{
  "num_hidden_layers": 10,
  "hidden_size": 512,
  "num_attention_heads": 8,
  "num_key_value_heads": 1,
  "head_dim": 64,
  "intermediate_size": 2048,
  "vocab_size": 16384,
  "hidden_act": "gelu",
  "norm": "layernorm",
  "norm_place": "pre",
  "norm_eps": 1e-05,
  "positions": "rope",
  "rope_theta": 1000000.0,
  "rope_fraction": 1.0,
  "qk_norm": false,
  "attn_scale": 0.125,
  "bias": "none",
  "tie_word_embeddings": true,
  "parallel_block": true,
  "init": "trunc",
  "init_std_qkv": 0.0221,
  "init_std_o": 0.00493,
  "init_std_up": 0.0221,
  "init_std_down": 0.00246,
  "optimizer": "muon_variant",
  "learning_rate": 0.000998,
  "lr_mult_down": 2.0,
  "beta1": 0.95,
  "lr_head": 0.00573,
  "max_grad_norm": 0.5,
  "warmup_steps": 200,
  "schedule": "wsd",
  "decay_fraction": 0.8,
  "decay_shape": "linear",
  "final_lr_fraction": 0.0,
  "batch_tokens": 65536,
  "max_seq_len": 768,
  "doc_mask": true,
  "train_tokens": 727700000,
  "max_steps": 11104,
  "dataset": "wikipedia_en"
}
Each number is 50 + 10 x the weight over its row's rms, rounded and kept within 0 to 99. Layers, rows and columns count from 0. The size before them is the row's rms in percent of the matrix's.

# layer 4 attention query, 512x512, rms 0.0657, rows 24-29,88-93,152-157,216-221,280-284,344-348,408-412,471-476, columns 256-319
096:41 47 55 59 48 52 61 34 35 41 48 51 43 42 45 53 35 51 62 40 41 31 63 54 48 66 53 59 52 45 59 43 69 45 44 48 44 46 46 66 39 41 45 52 51 55 37 52 37 51 36 44 41 41 49 27 61 56 39 65 43 38 65 42
108:59 48 47 41 61 46 51 56 41 63 49 57 72 63 63 59 42 47 43 34 58 39 40 50 11 57 50 36 47 51 48 48 55 54 58 50 63 35 66 56 29 50 58 58 63 53 43 58 59 54 62 44 47 49 31 73 54 48 63 64 55 38 39 24
099:60 44 60 58 36 65 39 35 55 70 54 53 51 38 62 72 53 62 55 70 48 42 39 60 36 45 61 38 61 51 58 50 41 46 62 53 58 59 67 60 59 39 52 55 46 45 59 45 54 45 56 48 63 27 43 57 51 37 59 72 50 43 46 52
090:64 58 38 58 57 38 49 50 40 52 37 56 84 26 34 63 60 38 65 62 55 45 52 52 58 40 48 41 47 67 53 47 33 30 62 51 53 42 57 47 53 53 41 57 64 49 46 52 45 37 50 47 47 43 68 50 59 46 57 49 53 59 46 50
093:32 61 51 53 62 48 47 57 43 60 49 62 31 43 62 46 43 45 58 55 51 34 70 34 39 64 58 53 41 50 39 40 37 45 50 36 36 68 41 36 34 38 38 49 63 50 45 33 58 67 47 47 57 38 46 46 57 66 45 55 40 44 47 48
103:49 55 43 64 56 52 42 49 58 31 70 57 51 42 52 41 45 58 48 40 32 44 46 49 44 49 41 48 72 45 47 46 51 59 59 47 40 42 53 52 46 48 48 53 21 66 44 53 34 64 57 49 38 62 39 53 34 34 49 56 60 60 51 51
091:66 56 42 59 44 54 43 42 47 34 36 35 70 46 53 49 60 48 59 51 45 44 60 44 40 64 58 57 50 45 44 41 44 65 28 42 37 49 61 72 41 61 50 51 54 50 58 28 45 28 48 52 51 71 42 49 67 54 58 50 36 72 25 50
098:45 35 66 46 54 52 33 54 40 49 50 69 33 59 35 43 46 37 39 40 53 39 36 46 48 70 38 65 48 53 45 55 40 52 38 56 51 53 72 54 60 18 77 43 39 55 44 63 48 37 43 52 58 27 47 58 53 54 49 80 62 58 53 42
101:52 44 51 52 42 60 35 56 49 49 59 34 52 52 54 56 45 49 63 51 52 56 50 46 51 44 37 48 40 53 44 47 44 61 61 44 38 64 65 45 53 54 51 42 46 41 53 54 64 44 46 52 50 55 45 35 54 58 50 51 71 45 49 45
085:38 45 32 53 47 44 47 56 62 55 53 56 74 44 64 50 39 46 35 50 38 46 44 49 35 51 46 26 40 48 56 55 55 40 50 50 47 43 65 51 40 56 49 42 55 40 58 45 45 38 41 37 49 45 27 48 54 62 65 51 57 46 36 58
094:52 35 57 36 54 43 32 55 39 66 59 64 43 47 58 51 40 59 37 43 47 49 52 68 39 56 52 52 38 56 44 58 56 38 55 58 47 67 49 35 49 58 53 40 57 63 39 51 50 40 54 53 44 39 68 29 61 67 56 64 53 56 40 48
102:43 43 58 59 61 51 54 39 37 55 42 48 65 41 54 36 41 52 43 27 30 57 61 44 48 46 38 34 55 64 61 48 64 59 58 57 31 41 20 45 36 61 40 35 52 59 80 43 59 62 40 60 46 42 60 32 60 32 47 59 61 59 56 66
109:41 59 32 46 57 54 52 51 58 54 35 48 33 56 53 49 45 46 34 45 41 38 44 62 47 49 50 59 67 33 43 47 56 46 45 43 54 58 47 44 54 54 48 46 45 58 53 60 29 41 36 37 53 43 36 42 56 30 51 58 53 36 35 41
114:63 48 52 42 56 35 45 55 28 68 67 62 43 54 49 44 42 49 40 52 42 57 44 60 20 60 46 55 48 44 48 47 36 40 70 64 42 38 59 49 37 53 51 56 58 51 46 41 68 31 42 53 52 44 50 53 41 52 53 71 55 58 46 45
113:34 49 52 59 47 52 44 37 36 59 46 58 64 27 47 45 77 43 51 62 51 36 47 53 47 53 49 46 58 54 51 33 41 66 68 40 53 65 54 61 43 28 52 59 36 43 64 62 57 41 41 50 54 34 49 54 35 43 38 55 50 51 55 60
111:62 60 34 37 54 58 39 37 42 53 56 50 60 42 56 47 46 46 48 44 49 54 53 51 62 50 43 44 37 52 48 48 41 51 24 46 38 63 56 39 40 47 54 62 49 48 48 39 38 32 41 40 49 34 50 41 41 53 48 52 59 52 50 56
114:45 42 49 36 70 59 58 48 39 72 54 29 38 56 60 44 46 69 46 53 43 46 48 42 41 56 49 31 48 39 48 54 62 40 73 54 46 39 32 30 26 49 47 43 52 45 55 39 62 45 64 51 55 37 58 45 58 53 35 57 50 42 47 52
117:68 65 41 50 39 53 34 35 36 59 45 41 57 49 40 52 51 57 49 46 58 54 44 42 39 51 44 44 50 69 44 37 57 52 46 51 45 56 27 68 54 49 47 44 47 40 41 32 36 57 61 53 55 41 56 57 54 43 52 56 56 68 53 65
079:54 51 63 37 42 57 37 41 47 30 42 51 67 53 49 49 43 66 61 64 57 29 59 55 51 69 60 56 62 49 47 61 62 41 44 48 63 46 30 49 57 58 53 51 54 43 64 38 56 48 54 58 53 44 43 31 53 31 42 62 43 52 35 57
084:45 42 61 34 41 42 42 48 63 59 54 55 41 43 56 49 50 46 36 43 49 61 39 32 47 61 45 53 49 54 48 48 46 47 69 59 50 38 29 42 32 55 56 47 36 35 46 41 37 35 44 53 34 47 34 43 51 39 69 48 48 59 45 55
086:51 33 48 68 27 66 46 49 58 34 66 52 52 51 47 47 44 68 65 55 42 42 66 60 45 54 36 44 46 51 49 51 50 54 56 55 50 56 57 42 68 54 64 55 49 28 60 79 56 61 44 57 59 53 45 43 45 46 45 64 48 57 62 34
074:72 51 36 46 63 57 53 42 61 40 57 48 56 51 54 50 45 38 49 46 44 34 51 39 62 56 37 50 32 65 45 42 49 32 43 37 32 39 43 43 33 50 61 49 51 39 64 60 53 51 43 45 42 43 46 56 54 48 64 47 49 51 35 56
081:42 57 55 36 37 47 36 51 47 47 59 60 24 51 45 61 55 52 62 36 43 46 50 49 46 54 40 70 74 61 61 43 48 45 46 38 54 47 48 48 45 39 38 62 49 52 54 57 42 61 40 69 32 55 48 49 55 45 46 40 60 46 53 35
083:60 45 35 37 40 56 51 44 40 48 55 69 49 50 64 34 50 57 57 32 30 50 54 46 50 73 42 56 39 81 62 52 50 65 56 54 37 51 49 50 41 56 49 45 22 46 43 55 64 45 41 48 48 49 40 55 39 50 52 76 51 45 61 32
107:43 51 41 62 46 40 52 46 59 42 54 42 54 43 56 40 42 51 42 59 53 50 33 74 49 56 50 55 59 39 52 65 50 49 51 55 46 40 44 62 63 52 42 56 55 55 54 44 39 54 59 51 40 51 55 56 54 44 59 39 60 42 48 44
121:71 50 56 43 60 40 51 37 40 58 61 58 68 45 51 52 46 56 51 58 47 66 54 29 41 49 45 53 51 58 38 38 41 58 61 57 48 36 49 57 34 56 53 51 67 52 49 44 59 39 48 68 57 37 59 66 41 62 50 56 69 57 50 56
116:35 42 62 55 49 36 38 50 40 47 42 60 68 49 55 53 72 59 50 51 52 39 52 55 52 38 49 41 49 58 45 41 46 68 61 34 61 61 34 58 57 39 59 54 48 30 52 59 62 55 39 50 58 29 47 57 41 39 48 61 49 52 47 59
119:58 50 44 40 51 37 51 31 37 58 42 53 65 36 46 45 48 52 66 45 39 56 49 51 54 48 50 49 40 32 50 43 41 72 52 49 38 56 66 45 43 58 57 56 46 30 45 36 47 41 52 39 64 43 51 54 49 46 48 55 60 55 49 30
124:54 31 39 30 62 59 52 43 34 62 54 45 56 56 70 35 47 55 49 46 32 53 37 50 56 52 33 36 40 51 75 58 51 57 58 35 57 47 50 36 49 44 53 46 52 49 56 40 49 48 46 49 46 46 52 57 59 53 57 52 60 33 66 40
091:61 49 49 55 47 40 52 44 34 62 40 60 45 50 47 52 69 62 58 61 37 27 57 42 59 62 36 35 64 63 45 31 58 51 50 32 49 57 31 66 37 38 53 49 60 30 49 64 57 48 42 50 44 63 57 39 53 37 57 48 64 53 60 62
100:53 44 57 55 67 36 56 79 49 42 42 48 47 54 41 53 49 45 38 47 40 42 39 64 26 51 55 31 50 57 62 39 66 57 49 50 36 51 68 43 39 42 53 67 49 58 53 44 53 41 53 51 49 38 34 50 73 51 59 39 42 50 61 53
096:42 37 53 49 45 69 51 51 50 52 63 47 46 45 52 61 51 49 61 64 78 37 53 62 61 44 70 42 52 53 47 57 35 59 62 45 52 60 59 44 51 58 62 58 42 59 58 58 58 46 52 59 56 74 41 46 56 53 37 53 45 56 64 53
089:48 44 52 39 42 51 59 47 48 54 45 51 68 32 45 52 51 33 51 58 41 51 47 45 58 57 66 45 49 57 37 44 60 41 46 41 61 49 54 39 45 55 64 36 53 55 51 55 57 42 61 46 45 56 73 38 41 59 54 62 40 64 48 48
086:36 38 40 63 63 55 65 57 37 58 46 52 52 38 60 53 39 41 36 69 54 53 45 46 49 53 39 57 57 55 55 55 42 33 63 61 59 77 47 41 67 31 56 49 69 69 70 48 68 47 59 54 51 53 49 36 46 51 51 63 37 53 39 58
101:58 50 59 54 60 44 57 61 46 46 40 49 37 51 40 54 51 41 45 38 58 68 45 48 52 56 40 69 66 44 63 52 68 54 50 49 40 47 42 54 50 60 59 46 59 54 67 49 40 54 55 44 51 62 50 49 59 46 50 48 48 59 52 61
110:65 50 42 38 56 34 41 52 32 54 45 57 69 41 43 43 56 61 44 55 44 61 44 50 40 61 37 58 32 54 48 34 55 31 58 52 46 47 54 52 35 48 57 41 43 10 39 31 49 33 60 54 53 49 35 59 44 67 53 42 60 73 57 62
114:48 35 42 41 55 47 43 51 25 60 60 60 72 38 50 57 68 50 56 57 48 51 55 60 44 49 50 55 55 58 62 42 51 49 50 47 62 43 59 71 34 40 50 45 44 40 53 51 50 30 41 48 42 43 44 62 45 43 58 53 46 46 59 55
101:43 37 41 51 39 44 60 44 31 60 58 66 71 60 48 43 56 56 49 38 44 61 62 46 54 47 51 48 36 43 37 49 50 45 46 33 49 59 52 62 36 39 64 42 50 48 53 40 40 27 37 48 56 41 49 49 53 37 64 67 55 41 45 48
108:48 59 48 45 68 51 54 52 35 66 61 46 45 49 43 33 52 54 57 61 47 42 57 59 53 58 59 58 55 57 51 44 54 38 61 43 50 52 30 46 44 54 53 64 70 43 59 61 59 38 55 48 52 43 52 61 53 49 37 55 52 40 52 55
103:39 59 41 48 44 49 37 34 61 57 57 56 48 39 51 41 52 65 42 58 66 61 48 53 48 65 54 38 49 50 51 44 65 43 52 62 38 54 43 45 42 45 34 24 49 54 57 37 52 48 77 53 35 50 30 31 46 50 34 40 58 38 52 45
107:56 67 34 66 60 49 50 50 51 54 57 55 28 51 42 36 32 51 44 51 53 50 44 77 46 46 45 56 59 31 54 38 51 37 43 42 42 55 58 55 60 46 39 45 52 61 58 42 45 62 53 36 55 45 51 42 69 51 52 54 48 42 49 44
114:55 44 53 35 53 36 40 41 44 57 57 62 51 51 36 40 41 64 47 47 40 58 35 50 52 61 51 50 39 39 53 45 64 51 59 65 50 45 68 44 41 55 65 47 56 33 38 36 39 48 58 66 60 44 52 51 42 58 66 50 62 69 41 51
106:52 50 53 43 42 53 55 58 40 46 51 62 60 34 45 50 51 56 52 55 48 23 48 57 29 58 46 47 64 60 50 44 31 39 57 46 71 51 41 46 41 37 65 56 45 30 57 48 74 39 26 45 67 42 48 41 41 43 45 49 45 46 43 58
117:45 37 53 52 43 38 48 53 24 54 59 61 62 30 49 45 46 62 61 54 44 48 55 56 45 51 43 56 35 35 43 40 43 41 34 36 51 44 62 50 52 37 62 62 47 37 56 32 56 19 45 44 66 36 51 42 37 32 49 62 65 56 42 57
109:34 61 40 39 57 54 58 52 28 57 59 53 52 51 43 42 40 56 44 52 40 47 54 42 45 65 56 38 28 50 57 67 47 52 60 46 62 42 44 46 31 57 53 39 43 33 44 46 34 55 43 39 46 38 54 47 45 53 44 67 50 42 42 55
# layer 4 attention key, 64x512, rms 0.0521, rows 23-28, columns 256-319
101:53 51 47 36 63 34 45 36 55 65 51 65 55 20 50 50 66 47 51 63 41 47 47 63 52 50 40 48 48 16 44 48 72 66 70 67 37 49 57 43 54 31 50 45 55 47 63 36 56 44 41 39 37 56 53 60 36 44 31 49 50 54 38 46
105:45 56 59 58 58 45 38 45 74 36 46 42 48 69 57 48 22 55 56 48 51 50 45 53 50 39 61 57 52 55 50 51 56 58 59 69 64 56 68 50 56 42 33 61 36 57 53 50 51 60 58 43 46 72 47 55 49 55 58 40 38 26 65 42
099:54 68 27 42 53 52 64 49 72 49 36 51 66 41 43 22 40 37 37 52 43 62 42 54 52 45 49 60 49 31 55 62 49 42 37 48 47 55 61 36 46 67 63 71 40 62 55 38 45 55 61 47 50 67 55 46 44 46 48 39 70 72 52 61
094:50 66 39 49 54 49 52 25 58 34 41 63 46 50 45 57 44 51 46 44 40 53 38 59 54 62 58 47 51 70 42 48 65 38 52 56 46 41 44 59 40 62 58 44 57 57 59 44 38 54 49 49 48 37 57 44 45 68 52 46 43 58 61 61
126:68 55 63 29 53 43 49 64 54 66 44 67 65 55 44 44 63 59 54 55 42 47 57 53 53 38 71 53 56 59 62 50 41 44 58 53 49 46 63 61 52 36 60 45 35 55 53 54 47 29 39 55 52 49 47 58 41 39 49 54 60 34 48 27
112:40 44 34 46 70 40 52 59 46 52 53 46 40 58 42 39 53 57 55 50 54 49 52 40 56 36 42 46 37 51 44 49 65 54 48 24 50 33 41 44 55 40 53 33 55 44 57 54 50 39 47 43 54 60 51 43 43 52 46 50 44 52 47 46